Part of a small language model's weights.
Size: 13 layers, width 512, 8 heads of 64, MLP 2048 squared leaky ReLU, 49.3M parameters.
Architecture: RMSNorm before each block, rotary positions, untied embeddings, capped logits.
Training: a variant of Muon for these matrices, 663M tokens, 4394 steps.
Each number is 500 + 25 x the weight over its row's rms, rounded and kept within 0 to 999. Layers, rows and columns count from 0. Numbers have three digits each. The size before them is the row's rms in percent of the matrix's.

# down: layer 5 MLP down (transposed), 2048x512, rms 0.134, rows 149-175, columns 0-255
# up: layer 5 MLP up, 2048x512, rms 0.184, rows 150-176, columns 0-255
down149 101:473484538448484537538495519478500491524494486508458467564486511496481496494522476490461507497490467504484481513445448486444528510469508498487491504516497498503486514498504540521515509502541495528495491502519520476509495521514518541534484516501480492540500524491499512522519520516504497479478482519487492501524532499511490499511538519533493528510495552527469502493505498510515493477544488539492525532537473538512499517435492514517536494520523527495506505523468447524522559469476476462485503488501520520491531499557482451520499507455489472471522499532514465482502506514463536477550520479483564531467491495488522488472504469491527536532517511533499534541534470491488476502517513516478544519536458531565529500456532489524507506486480501532454492464506488485507480491528454
up150 099:514482509507470522466525543521478494557528454521492507517476511484525466477514473510470506507493503529474527506509476462502480483537477518514484508471506472517486500503490517530482474528516480505535504494469479484524470517534515486462497494541466493515501516549462442529502525459538463531509520511513505490555515485503523517476485504485520530512491462495500466478537538506495504463509472455498543469562520481525487505533539525506487486493469489501495456502552523496569476487486497471513484444478511477488479476478503474487533499553517530461492525514466470554525509453510502495478512517453510526490547537512475470500523511494496464503510539555468507475472514502473484513537544520532526483516474537473472495491470480476487538475513480482516509499531490487507513516506517
down150 100:518512478461489486490500560495472497521517480494457505477492480515505479494484525478514574509537527519477497469536509514516491504514503477463536512470501465544516514492510502512498516547537481453540511475505491541527499517486531501547498460485503499525536495510484431504520508483519513508553500542488496510478479460499517501441485517504466512502484457446537466489473515498494525541539489484499476495516517479475512539499540543506518482472515485509509506520527497492518498510495512489543489482475498473486481444513488477505485529520543519500516530523475495489494515484500498516509485494469482470487476518482469507467527452502511469523505519542501504444537526478479508540480522455498485508463476484467484529504485464498474477503521475527518499492450481519519483492544462
up151 106:505488490524515491509470545503518496501537502558504470504474530499457490510502518452493487470533510459506484537485501471488514472456474506450499496506508489502523515531496479516488534502503475496505471471502495484520491492541430481477502536532471507492544504500525503519553487519515509497501517458517488546550505476462514515515554547517498540480498510452495509504521498524488501525478488464513515459494477541550484518527494514529484533484476510496481533522493516524533484545497502502498486499501488514480476492493525488494498558516448475481522525522520486471505523524469503503512497504517464551474494528500491561499501511503491505470491482530477505491526547476437540512521526519477458473506524502474501559548515484501533482488474496520481495499492539504518498464523535
down151 099:459457518498482481502481506518508497512475505514524497519488522503475446507502502567472493465521513503457502503530526481464456501489521514496502521489476520516522484500506481530477527487506500501513488506487526490532488517523496501476493509514481511495522452486515506496481443510485499491488526500486479498533478506489514500527498500437481493556524478533483475510544518553497544488542505526528508492532506517491524493554525532460488483474432497494477502524496533472498474495503534525472504503535459510477520502494531519508521547527482475473478516545527502522459480470449530530507523478537468526473479507513481511534504476477476457522561459541495490538483556506475521501467500488487488528474509483505465505510497497477529520540492476507536532480498456511512500487472504
up152 104:499504540466488488512547518507488479525457526507520461515510494455505485528460484493499537481501506459515506537492491469482499489485470492542522575492529486462442515529536475533531492482489499507534517508549507494466531513511490483527496521511497496513494475494502498520554481510542517534490513504483502511506485507454520511521483521483505560514483515514489523442534508473530520488492544403440509462547494494517498466495463509487521482474454483494458512513456476534474489520485495486496488482484521490484496519455485490497501556493454482548479455495457511472496528525511518493446507494461521492548526478476494531490489447500495512482482455494545526523469503503487556497482475504520488470450503464520509487518488492524449474486519511497464513502465487459490459501478528
down152 105:512498513527481452484513508512524495502472527518486532503517456470507509522534482486533501496491493514479483496524545546483454468470459500500502511455481515516472496522532524546508439479464496533484546481524501537503486464508475532505515458522520482478510524476523501531542487499513521476493523540488463515538497548470491470458534512511540547518502496485475517506528515509520507473506517488531483449524533529501512459497491484488523453529474489475468459523488471555474472508495515476507477495541498507494448534508514531494524499529491476501460513527516499486509519511511507482522542500482505487496535525516502479484485452448536510480524484526506449481492506512519504533481530486448479482514481462494518448503485541486519478492508522527508516485490511479501505518487474
up153 098:494523514489470495499498531527510500507520463538475472522481479496476500462509423514502490465476516458479487545477484485503478494491457473489511483518514479458528518493520472494478558534497480484513480492480476517457491499458477525484501502505486498530513486533522522496522426497485532465515485520491484470498461497477533518504467491493502543520528535537489487534527485479471489476517516475510523528506539465479518501498531504489518527504484483464480521471481476482504493495486498516497533501488446546495498470454508517533499492487561564497545484514499511466504533547474496486516445449509447513509562494513454469506543527483506497532535496495517561459456518512483535528451501504486475522465493503505570529475456513508502502527483522490510448461451534497541502476515500
down153 099:532489482535520505511518511499505491472493504511518512487501529489518529488498545506566476527519521477545521485530467520473497480555497503513507516527466484499528554511516473527523513498504466483441492490491536524507492504514505487534483489481488495492543486454491486504493516491538530500510512474520453475459450553538473518437511505479492513532494521505496499523456505560546520494572512507522513480504479555475453522492463469478496502469503528511521493501538515512503536503481498526521552480532503478511485496496494494494468516554489477500443479532491536476502486464500489502525521478549488539489518473504525461499546469515503493497472469483497468561500528492510451501457506438485541483524474497537475537495511484502512500493492532502491513490507527471488521507493487
up154 100:469542504498445502532545528494515503469494499490469496478501513473467449531475520475520484491513440453492527514541503467485508469434520490506475456450517518513555519526509494515460510482525483512505491529450493562464477445529472485525514462508484498543560568536531494535519537485517510508487480515480490533530528501487462495550506494464483501498501516455485524505489489500515503478509520541517517539508468484526545536488494491507494488497515476567472544527485529480569527519467514489491491471495495507497512510484511482539478526530474465525536506469469479518493485481469484496477463490518491520451513555521523495509468504543533498501477487530509490521479478506488492457500460490463489477544530468495476529483515500499506527518488502517486520477512489498493492478495493
down154 102:451480468498469489538531486508518477506442514461496487501511536469476524494500524493478504502538473453471513479516506500482499520471491507517515493549506539526535465481509488493527458503502518513474489508444498496491476503552485465488502470468520502515533472520539538529498515504480506470486472523543541512502503492469487503547500491476515488529467491522507470493459497511456521494551550480536462522489517517541502537508515532481521503504519505534519523501505496500513483509478468509478462521487489515552474470498538477539485503480491530528506508465531504490495519500462469554507519496487460484479533493490476532502515499511525498529478493472527467501504511558494527476453509492485496491422461459449504476473516510538490487497543493504475474507536468539466522492478489
up155 104:496476539502506509536534501547516489519519506467498475559539477511482451481534518503511484468448468504464503531470504502514513510456481440518479479495521505548472449480498514472511488511536514517478552511535511499471499480509518537501506513522566521517533501543469435493482460504511526490503518473490458488503471541494465493508510486480504505501495487524495526521541499470520498538498496516507516508511541520531535518525516518495453570518459495494503528525461523529499505480471477534510454511494509519459474532522486458482510500485498529503469493505498515492504508477486488495445493523508557475507518507553533502508498503497561513470515509477527548467452479490482462515478496486494503473470508512494521504482515516517495478561530481486510488492511517546485543502508464
down155 100:519479486442476477474547508489490487520517472449457491512490449486467497519494540534515524486490528493484494525499481482513542502420472461518461490499459475497488500496499506533495466514498540511463489501505489504448484500518548562451518514462486511512521471493500486531415490520505500520516475481515497507548520534487518471507512499509482495504490503539510512428487488475511521544481498480512527555455481477512501511435521524504473543510491505492517484471543522522496442498479540515549459503490515473513455481501475556509477489495528504535503521539518484450516492448558532532503472495489482523524506465528495480512507517482502472499505543531525528502493478507515473482460481471493523454502486519468529506478482487531508510491490500466520478489503509578512510476479516
up156 093:443480531501531484436517557509492474476504527512480476494504484477520478495527538508517492513447517522479470415453451431475517485523478513498470510472461516496482493457507462532498506497487516520472539506514480525509539482526464505497520464518507474477449507496499506496514509533522541523466474446502469474475550510469503501489490542501480491530480467501505480450507460498527541519476464537517501505461496472455535538464477537499504500473469492522503521514460517530487529462496509549556532518514515503512521496471500527542510516466505509499523491517505509477532477530515546485515494485499456502499525514528508509502472472509521514512504512506516472450501484483543517421512530473532491512501514528468537524501483491456523472524486502505473522464507557499491505440478527
down156 096:464456527492542492501500504486516496505491495512470517450528519472476525481459529508531478476477517536461481475477478481494481468522500518487527524485438444485532480485504465480521538520549481509473507514502508504510511471496512505576461512487533522532520481490430467473527523498507518544447517446509523512459491514453482516495489489478492462494494478497492506474466442501480559545507487480507494522490479519484482540467485515495496528494504493517535444499519549503505518516478515509497518566507527493514535517500479499491499487480460512466487535480495537497482483482525495479484480498484493487488499519516531509517482523482537552462495512510514479523502492482548515494546481518491525517559535518510491514494463540536525464479456529502462537503471517511499514512457498
up157 101:502410493499550483479499561511502515473521512471459501488495500482504525517468522520540461504482533494469517480486458491475519503477499519506543481491494446500533463497512466492491503524510517515536522505501511520503531491471537504469488459446482497466508555457474478517501491450499509456518512513497497478450493507521529502481505495466470500450517472467496504550493494515509512498514455506499518481486518508545524477518541476488493504500478505474513492532516512489513475486493493498508485515519547492508539520474462506533506532519516487494539534468514509513456520480496531465519501556527480499520508536526472490508473516499488486519531528511476489543520515532484474541470522470523467535436502528479504540499548487460490518497490531479530465504484533511466528504493508
down157 099:533475478540482527470472533511535526492488525487529511513511510498467497485537477490527512491465538476486482500490514492482515531504491497482589530524555468471488506514491512516549516509519561466501499502521457509490519505467484467519517504506546485477465516470485467461472475509484487497468493504535478522487533481493447512508464484499489508464531466454506521538493510522522508526463526437451496488475510510536478551503524513485492488467511468491508524445522490487514470487473514488459501498533508476478524511502476508519493458528482523512514511506536501482517533501519519520511512491538508493523511510483484514508496509503489477488523487465499491523503542486499516477512494499491499463497517514505489516501514560491512473455483531444482501496506510531481471516539524
up158 096:471435495474477496509499496514496494503512493511508503513521485501580517518494501515478540506524516480513511520548484495481489490472501447520499471517494562508519490504481538510521434539538448509493531490485451492517449513479516529499487513488520493483498547508514515475508504508483510468560474496433466491494530435488499501464503518514487549495508486464490528495533518442500527521502491501516549478537488516514476501497500515487508492501514499501465463469497496522500497524497470501476586498464496468528486498484483514490521505451489519498493524484493531483525478514475513510510489480494475496414493500513516493501472514494485497559526519440445516448545482482541516490520525464511524516527508497488462537450488504481525513529455489510494489478494528485542506506521470
down158 102:503508467534453510519504531502471435477483530473512493542531471484470523510503454509507475495516491497521498509525517487520516483487499472459531494490486496486499474490525535482511517479504430469536482523465453514507515508512514509486502508537478517511533486503475539549510490509496533506471501463522512470513495561526531512502520499493479530507453472470469517504478513547488503526498527504488488478492490501524492488534489519487550492473451474474534554509526507461537461516472483460528510487532480544470488530487522519515518488497466505536540476506503531521500513523484483517490547461484512550487498511546535469528520522549458495515515460513503527483478511462514525542438491539481500554526521454502500497515455497496469516497508475494507511512504480496491485472466449
up159 097:523497487504519509487472486477479526523513520526479545472466459524529513485524483437469517549484521542514476510488515506460515464531489521507507482518502503514502510512473509531548488525464518511480551520446460541481487513508461495483525480547423472494514509485489485493510520509481532528455506529515506481542486493487482509469506529535479493496486447512552497485510444537502505530489495503511478494471502502500477521472489524517465486517526470520530471505484521498510517517536476474494467486506527477482535526482535444473465510499524485503501509523459527494490486459512495479532485519463481482488461512460506503511452490494498467484515497462515494421471477497551463483526558526485492491452533447477556516518505485506545513515495515509476440500523545506514474532510447
down159 097:535460509458561497476498513454478532480481468527493490485539439503541520543475518521499485536466483530483526473445491506497477450537536530518485466526493494469495473523500535520524450546474490544525522563457500496472505519485502479434509510525493503483467525506533430480495519456510496520470500488512513505525508499481489537516503510491524477508496496519499491504515529524518491481485475514516485494530516520481483490503532518472500498500485510516492504525523504538481543488497476505458514520469510485475533517484519477517480530495468491489463498506518511489491486480496501501524458507450536500503516455524449507481501480460493503495487470470484495469464529457508489498534464492489500503491482539514516566464504509508490493507502462498507536519495490481504517509525473
up160 100:511477482492517530526511517513517530483539484556520512521526504532513508516505508477482471447491420483488506479493489475500500483501467515476510488523500487485531476456513473526459474454485516523526504490493471530490542502513502486494463509519543473526518483497505524498472455479494496499547518555467496564469532488518506486486509475502487457526471513494512508476510477484485500512489496532526486501542541511526525518503476467478482495530471541500468541515505498480536541466508498513552511546447511535509498524467524517513470526492535542518497478443501507488490498481512494550460498502471502507462502513491536469486524500498525533494456516468520506480509519501509496525511522485510466493536524499514537539567554512498532520540475516495545444529488460501503552530483516
down160 100:523511543483503485492489475496520536514494532511533500503511502500498506508561466472512493481475469484479549503475478544494494524501516535506516499527495505458502481460482473548503480480456489494500475510518525484503498502506580438509531511504491518521498502471551535471489499491526477515510503490556520493500537492503461493491498491473503494533509487500505525512417470489444552509514509543505499503499483496520502516532504493442494471505509522510439506548481506536506477474491471540529455522482493528490551524465525534500483507493519537519487493525491566487498522496506471481522513497500535524484452555547436452470501499487490494492485493503497510493490533507566486480493541527501468488515513513492507531555512501498519482481492564508494484509526461524531512528533483
up161 098:493476498508522499522481475504480546523556509482456533509476499476495481483463512469465442482490460540503507466543498539533492516477484545505526480468538474462507509513498514501516459479486489504512482499502520487505482508489483452473473482516516467494483467498516485514489497506521501460488503521532483516492504504475465499534506543510468526487486492520516467527496467462516532477486528550497492490499495511487431506514515492473451481532485506499510536527467502439473532464491524512501459490472517538489492501471513488487544516491528484519509534457524520477514466477508496518493537530493490487505509454503485500494512496489497497495508551496528522465500529475449507543471458480469492505507483486493453462516531495458495525464474459502522509499555477488502493497492522
down161 098:532538453523496478507486485485531510508492527528512551526462477510512524501490492483464508461508525482495502474488484475500525473542513565493511536476509515464533524471519476483520545519492485534530541532462552485528492515516477491501516513476511509503475477527482518498535499478552559505491501510488483555488485475527496494555490509503500553482470534502491492496478497509490494480476475500528481504505483481528497457505507519434510478504506550475469494524499505459495486527508505546484532476541512504526480519491517507542529485471504479523473510479560533512472450515482500529537496481439487536481519489516490491530461494518503487497550532442469515508460515509477488468504495505503489512489504554500526508521508514495497527484547531479509477522543440513469506470485528
up162 100:531498507530503512511528492497492533536506495478459444533493515503513514527501479466540474454465492464500525496471489468501479421512525507508535474478531468512463529477480501504485496501498469472479499458503499499476496507532467509496462532489545486512527495498494483486489500523505492451566485448481526515449493490491545491489514523503424502488489512462488565496516473558478480502533519510507490472489465526520489480519495511469533535498512533505492512500514426530519514468467486563496466492522493499498463486473525492542450510508475511515537499516504509503474519500515473508515538491508488504481494477478483525464473502445480457486460532477459502497475515490503490515501475536571538483496467483518521463513536489503516553505496508503510509510519456489487486519487498
down162 102:452459546529483490514503515502493503509522479513483486516501525519490516524517498481519498500438506483485529476491505539497512489517498522517516522511478517525501544507515528521520549474548499491513473523519526544458493523481470485529486493495529520501525503430528467501497534512453506498484498461460514521481506521533495503479507544527473510496464481501514464523517491529536557544498472447490510525500453525523481497507521491447524529532477509468525521498489500519518466482483495524474511480478476520526461519454529479539473523480448492484497510550519488502509527540559518476520503485495491498501479498468497516509475519513521488490479513513461489515491504506557493524498456551534496510469458482480439526511529484519528510491475486500474462553453515462513516513452516
up163 102:477473519519499512529495486505506490495533535492524510466505491518499433493492545504497498436446533486488489519511507515502485526470517556473461488510475502493450521495509497502504524500523528527514517444481498510463475509531451539481529489532510475542494487512525552476481518515432491507510447499498528503515517483525498529475541522497469479451501492488484484478489499466508499484467517493503492480516546526493461564515515485538518484490478486466521482452503510532536470482528472491514501486507475516518481522543545455523496527486492510515482521503543483527513505479494497452450481495512532519487491502504530490513494470508511480518448471427473517507514501505513522486455529520479470461533490511522517503427541476540527472537510462503493455505496475470504503510466486
down163 102:509460468504529502479458538480529542516502509547513509469507518491457449514552512472464487468498539513442529530481508514478457523515521497530500504554464525491482512537492514508500490507512532510479536498502484512513471479530481496462514469511527499571477483500555484509504535481434477485523509471455537477476513494493484501521478493480499497487514517479485480527507497471521528506513516518455499471509520511533481573510497505502481469494488510468469494476484527501492492525534477517514486483536485504460521529525532485526495477523497481510482525521506515532493508490495531502473502540502501534485483490522476492502506477462481477516522505467511497526529538494528492516457481495486483499502472487519483484466502481492473478487512463498547483486503491490527573484498523
up164 092:484505507490456475520506496519459519512552458479512469469482520535508468472499482490506483522477466517495516547553467504497516481536531497495546491492498519485503495536502543533507450534485477537508530496511500492465507518479501477543526516502471470500491438470484512514520544484480452524471504503520508478507486520489503491466487518515479494527504483498474492491539472507513521510527490527481502500518500525521513522460491528535531490504477529521522506482467509504524490454541498452461457517533451519507536473510491511466470513509483514546495496514491502511507533527511494491505527509539524547529553462502484493482503506504524516513425454504500500506487483514503524487494494490548476445478492524472478486494475532543474472509498537439527499499510520513512529502509479
down164 094:478501550503500525443492480508508477558500518498526480448520501532496481498505472488541453511520495469458520486512498506519504519491546486507537499503565513503482483503526519540490504512493503497473518516457441484524462519489491468530481516492470490531502523524517519522527482511509478453495485485481489547486518495478465465466527498447498523482476512501491505515513510499467523475531474495485497507500490562491494497457487507471477501474500486473499486488525507496533520525530546501472517497457510520528488471535511473496448518522535504527461465513495482481519476489521533493522499512544446500515546477519504525507435431478511523496471477520520539505449488470460482482513473486503468521521536452545522514532517504484523524435510552533462510483463489476489498469484487
up165 107:502520475447434496464494524519515489508497549547480501478509564491444470500531539536476530484500510509530527521516478539509494478471490464500524461490513501506516458509519499488470507514511507517516533493491478469508526473476533474479510443491511504514456516503510522527489449526492503531485504536502472489467556470489521489502513496507514508448506451516498503541494532539512512464480465499495528497495499487507485463490474515505518519494453503534519504447519477550435497492499472501500478529501483539481477485471417482525522534500533496452513503489485472503524446514534464477507517571535524534473515521545473521500523481477490502490477492489509507533515493559485453500517502534511534520510514548500484464504509487561494510502526529523512482539513523518521502503516459
down165 102:495507477455465482521499491495515500501473518519455481506532527460493509484497523520486495488464506475528540510505523471494493480490531496528480482502527509553504453522534526466469499508478543467524481487547515475532476495440537497499515449480513501508471526538483518505473510518497523522473511521484513473515542532498508485510510502550470478501515469494505478467511488473478471450480490493494469498510521418498511503487449513470506532509516550478521501487462506493564504503514499544469475535454530511491530482507513461476427505505504501475563506459487493493482443539525509446472508507496505481501484504516469464509517499516510538482519465511498512543485497559517475492492471507482511517504500505530488491535520499535450484515502531512530479511538512500512460495520515
up166 098:522526519551516478477508491524479494541469508513513501497514526500501506466516522453448498520508527552475515510461501489506502488488463506505513471523467544462488553499502520520487527496461520467481504477475519475509475439447528572496442503487516514508502518520472501502515520453488476550495495475525492513519472533533517544502491520460508483525478491489521515548511524531475506528481491524448527525433501509514486532524506496483486467493487497544500524496492538550510506470485481498508467505505544503509503514535479481520530489515513510538503488522514508534521507500499475515569464488469516532465475502489524476537477479541495508546507496542508467515491513478476529525457504541522534512459528511515478520474529501510452481510494503494501534494528479506475506558543504
down166 098:537499515500496471501523469488486522498480534518521481523460457485472519514545515472461496563530477510470509455520574503512471486464527521487515460484507499537505511426497516514537505466449528474491516485461508472506482487522493456490496497492515509446488504521500504496520444502518519507467462496497491487497466510495544574532485457480470470504497487509436488509505508493515506451470483551505477515495508501474478522505464527506508490495571531516513487493459485522471479530510486513551492493483482505478480491476512507512471541504466490499487495510498475534505503516497486548516467503487523496466538454541494466514505520474509454452479481512524497477496566475484437491470523488469547473492471481497464451502487498510483501521504484487527495537500493507504479492514464
up167 100:498464463474479508506496535512509490546466513485468478503525529533512512511468515508524484517483533483509468463504506477517518435516488497448489460504509492467509516468472464512534443490505478459498494528510446484511478514496517536514499510491481477532534488508500490478494517473498474523487529510490514453491472555516539492506535499498484458521490524516508550473516499497483460536498516515495440449464477492536527520477501493496533480486493466466521507516518546500506490513480552469474513441507502534474499507478537465501478525452504487503506477523500486498475506532448507488502453533528510507552528487488527482501509513513527534515524482493506506482509494493536512480492429500505527512481490534526465500522426443503480501492530451501504460486498487485542497489509509
down167 097:472495506477536505505506535497529491517487492471493515481534478515530517510480518460476514540523452502478495512465479532508478534446502475484514477499503479487473464457516510505525532520515481488495492480526487522510491542512519494452501529529483510461528458450473518518505555502477510507488508555486487510473493545494533474523539512483537483471459505501473486500536490527524479509482531536511502505520479476484487500542506496492459523478522541502499495505540509513516463534474517530469465502502488498480508523489533529475493500523493492493543511475494508525545457476544464505515467542491536523562463488528525484510552480500478478508524541496515505487500500478531469530483487462490503472510482520461475500462470510518488503448534518471526543508501467478491485508498477
up168 100:522523470497499465519499493496503493552460492529512504561508504504534494494521483508490489534522524521485520483502458556506549488451521504510510522508504507532502542545492511448506487445506494503504499484490501557531516469507554525525515410481483508515530463490486483483476470510500518468502525517502516476495551466468491523496528495484499530489521477460524491524480497502491495488508519471481467478499497549463536501496504481477497424511498523466461420495496506466540500531503488516554534487464510478524482514528469493477527500567489507516528511511488576495478525471519484525514481533465479545529546484511501530517472511543493517495500542466522505504474528480524471508486514498521519492501480511455511504516544483524524497512479551532462485498479470451468517522492487
down168 104:509481520521498475521491474489524493486446501533535477467503495511495525495526498516499451497522552510496490496480480539510503524464506510512495499519496504473558490498479489521511484491457449462530515507511460528449498478521561494531498488535499545501494471460512456470470499520485511555474490499527503461501536522508486493549474519502495489511501525479469437505463533509531468480486488495498505493493502510484480515508471522520514532495462525439507511490491483515560464498491490520461500500484513475506505493502500512478483460524484532548507485543496541483469513484514489517537482506501493504476480479451508473507451510567500544471509490457493487480473547542459495478475478516532528525486512537501548471528474468494501454522477491468508469497469523517497513517480479
up169 097:478496522509476495449513457484484511512445520502551524497480485545506509538482455506462476496464529484501483505527531487533527509493512440499504480506479478502497459508506454437492481501471519532516526475521514498477446527514481468544493515492523486489532555520489444528476495508492509468512509529496507499518497453497541516516505497509515521556485524500480443526533485469517513498526520515466501515454483499446495504482490548514505542471475477506513512499555478515476520464465486504484466497502545492491512501476490458491522547505484495489505522497471534465520517543486527488474459510486536520488505539494510544517512515527511503497517527517501479501489503515549511488505495497474533500533520512501551506516526521485511484545508517494516496552509521495443504496502479
down169 097:484511541510533487508533511502463455481473519485537463504515510515466515520492484512477501450499460512487531501533539517511490495504468494528511493493441470502501535586503511515526527485518484504506477514496488488520507513507476486463512514518511470487539542477497474496509506468508496547540516518485480494486511509483517470480463489524538506501492544528485513452544504525510481501510458486503503518542464501494495465482498534486468472527539534508498455501512500492495501506515464494534513518507496524528500547474485471520484482469483508511509526512476477468522463474513506455513451465537496490501474508517534506467466505520522495509550544510450524521487535507489522456505520527500507503508537476484437516567471529533458530524494464501491509493486496531469518536489481
up170 106:486542515497508556547479471481514490517533511462496517512487482511489478513535483507520512485524505489506505455508489516477549489554482511492505526503490487528511529509521494489488496486556497543520505467455475526536482483500484516440514496489504481553506503500542526528548488517466505518548540488522548508520479473503533495521469545535500527473494477479512502508483506530492471537483498538483482554469503466493475515502515512520502515491495489478500535500491491529487493494517502513496512467557529529474529477453514458509495509494530472478503504532507500523532507488506462452465487516490475487524471460514535566450518457516494499529456468464399468515548500515541483521544473502489519465446461537483519504505522451493488489486506519511489507487497503530555505487474499
down170 102:518572527479492510478505487496483493517513533502482496477506480512539496514504512469531488516460494472529489512522496501483519492489552505505518521536485495474518508479514474501501538515522486488497490491511447515520451486514486470540526484526509472516531483452496486565480472474512494512528577519519512461530521481484513503552512483532482491491459501501473519507521496506462502505527523498502523564514507474498477517466516498512508529491492498493491518474494504484471498488512504490488507465490510516536461479486496480505453514504474531506498496527479501483485508540512505535495527490505482482551486504490473488476565491443531494485516431460503513504506514529487529469474457533496516489568534539509538539433485503483526475491535514511513513485491524557499472537499455
up171 101:514504506487541516495477493479534528475492511489475510497481493477501468524502506539504488504487511479517502480545476496509481495473504532514518473540507481515452533512493497453499493487486470549464474527492553535493493491534509519466465533497512471464473495494522523515499489462477476519520496487559480497523534506517510487491510487504494477506456499497507545476447445484492520447499499429470525439474509541511517526520493533525511523486481462497513553544464543494521498513478517556479465518453541474476486491521549529480510515493510515517531536478486477475549505535517485500526518501530510462509517488502547482504453453486460544549481497530528519526491487479513450524489499475467478484505505485516536480484478452457512523552510491501515488531469491509526483498460529
down171 100:500517477476549507497486536494500503525486463487441489474520522487518480478490453478482502545463522480516513478529467557510515518508539534482493514497497488509528521509542512503481472496508495492498480496470520480485520493505517509497473498504535491497489509514511514490496464517486501514472547474475479554459468478448523509435506498508449515502491518516525541494458492574497496474529499475519487461481545500472465501474532470488528494529495462498478472499551506489465476533485511505531458496488541497439532450533519479494469513520512499524465548464503512479480515523504487457515494482514500487513485494511528510499466504480512545526511505532517505487505528476565526479478512492471498466505473509521471516501516518511512479480480498456547500522511533483527520505508464
up172 101:501505565510513534537498495491476515497477525520502492481504449539478484516533459490481528477467486518498539511493489507519525515473475491486529444512519478467531543493494503504481475497536485450520553514574490537513464505509513524517480508534507527504496478475522477551528477508502474508489458433504509479464530526497454463465528497524475500482491515500498531473478501499484490484502504485463516489476522514494484514463556483534494506485526494469542476500490491518487467511512470495479505506556528484517451509513484506482486472539533506519534506509493499502505493507547505499482498545484536471492525487469503490470500493512519528528486493438484489522511459495524462469536494495494515495517500517514465489491445531555475510495456484462448470477534491479465497555512506
down172 101:487433540471514515527463510499495498463550489556517519456536463509490505498487497490507495482498531476493510517474481454520502491501506493474486516451489508526483525495510471521489500502526514472517493517500452481472498508444498491499505496506488523498527500503546496496535506474540568478523531485481536505499532504428486484497482497472470487510503540536480475489487502519478527519485521542515498497507514506472498519476484536541499459465503474476481469468455530487491449490506484501520444485489561490525533503521554488483506516515473489524475499478501499448520520467489480474471519528435480489485494531491476473487457482493486519503508499473486507474502482516518534459501502513485557531479514531539476513511517517494521466548525536508538477483466480492469522512465521
up173 097:543508469474504459508535518555484483516528544515522507544518479522457472560492516479496509485508543497496480497460542512514509504464522497538481533474515520474461507515483510496498459502464487516539506539504495548463496481558514509514457527533505515513485496513552502499532503536471513517481487511474465496518561516493480488493517508538476488448505497482547521484521467483475482491537502415492536510463558527475512468503462472480514473444493485462506498479483470486509476539508442485524482510496473486542505522493497518499503516499501497472538518450541508497506520515463511509523504528507480498458545512489456497477482455455491494524468492487510478495497469473476523525458462479518479521501476489489517506473511487483465488490483513517501510560498464509440521477493516
down173 096:481456501490500502484519524497474479488553520519475549503529503495496491494479545496495484511509484524517494480523468516463448511496486487523507497525546500491499538516512483485457479481529551556512477476480487526488500502493479520533554527497512524501528482498456525518500524531479497499527466529504502522515494476533507484517500478474537513508475495502453520502504496499543508489469500496500512512477472498454469468490524445502498499524482501494485533505489480532487480525520526467520492498504476511496486500492530504493467547525535554468492513482525483487533505515516515491525505476468451473481468453528471465545539539549465527520523512496493499531479483500502545498478460483496509511479508473512530506517492555527505527523535556501527505506524493478473539437519498
up174 098:487514505494507511501474529514508507541513505493504505507496463470463494472505458465462500512494485512480469469494490512516501522510495481496488498528498492484529547516497509517467479493507528522495563501499568489532537485494509478458482499516489494517539495490524472511555460498470467514526462500513440509506486491496495518504509486504460532508485467517522526500482550465517453474517507473520553526514517496492485513541512404477446485511553469491478519497507506474519515477518544460520515526500512483450537531462481495468483504537495516512484508519498509475510510513515483511528501497491501494511514479540461521500514547546486517534479540559474467512536527491478520476505490465477500520512480468516490609491454496521493519488483501471525524502507479499518550494508533
down174 101:487519473492572472499501526484529516467543505531483496488518530476535487497521495496492537524526504470562488491507480523487491510496479511501460495506522482474507455501519525511512533553501532494458525497496512509598532497478479515507493523491525501525544453499496510484506510508515490500502514466512509504486470465508479523478481481516521465519478512488520477510503445479472486451518516482524542499512522475507481514464511492545527492473498470511509509482505496433466499509521511505463480473514503536498541535517519523498555527543517499532566518501470538506497498487446480497496470522475518521510529483501499492520495482530488498508505474527502449533559499488477461512514458521452488476473498483442513502479497473506518471505472506490494484500478525474494487481524487
up175 102:501472489511504473489484539520489502496494503522568500540526508508503512499465514487459479540511514516517486482504525464454508478481509502486533496475500499505493507544484487483511523499528491451504495534538469522527566476502458492497494500465534475527508457451502493552511486469487505509495488485480503532492489533484528499517521478513529486482463500511513482466498501475499589487487488492530487500489468492488488470512503515475530468462510514484498507511484502508494501512481512498471525535505485525496507475473537529475485506525541478515506521488492546465512449477488520540476514490521531529546470480532485535511468489543459530489506516480493446533479472509514540521521534516495505451497526550475490489470511471512501522482520535529480506510510520511494445514504505
down175 101:520477487489469511532517469493489517493524536497535553512530469508494518514504524460456494488508538498513495527481529539498509492504498505544466490501518520515494520472514508511454534506543533504501511500506482469529571526472487498493516472496508525493559522482479514473486494476536475521479484486489497524497511487505480482502469507472499476506476483490548493521499479504512534543507519524492500484516513508458524468513472509473530540474486563537480502518470529494498527476521506428464473495538474486488531505494536524510522537453521530468492534499504443500528459522528469495488470488491511450481504504550493517461466498511495510520523541494476488528492499534502499503542509533460528542512489517476462454476490497519495478474505511538477467502510510533489528508492478
up176 102:560492451506494504491504515530484454510486498537514526505518461523499544510504495495468464512486487524507504480539526529528492473475525477519532519519473505471493488496497496474468481486485535512497513463525511474592452477493523506500502537497496544511519517475527519537527499471458506520495544492513479480533533553480477483503522535519477517502479492485459508491510538507492473448498477503538480465503493492498488484492534472527497485554532474508528494440509466476456480508477497521507479533552503467544532496526493466460475465541492501503445460489498512516515584469489539491506480474470477474546444475492514503437513487508485486489501482490524567493508491466516505540512484544553498500525508488519466484503513546479541509484484550502508482531498491508535534561483529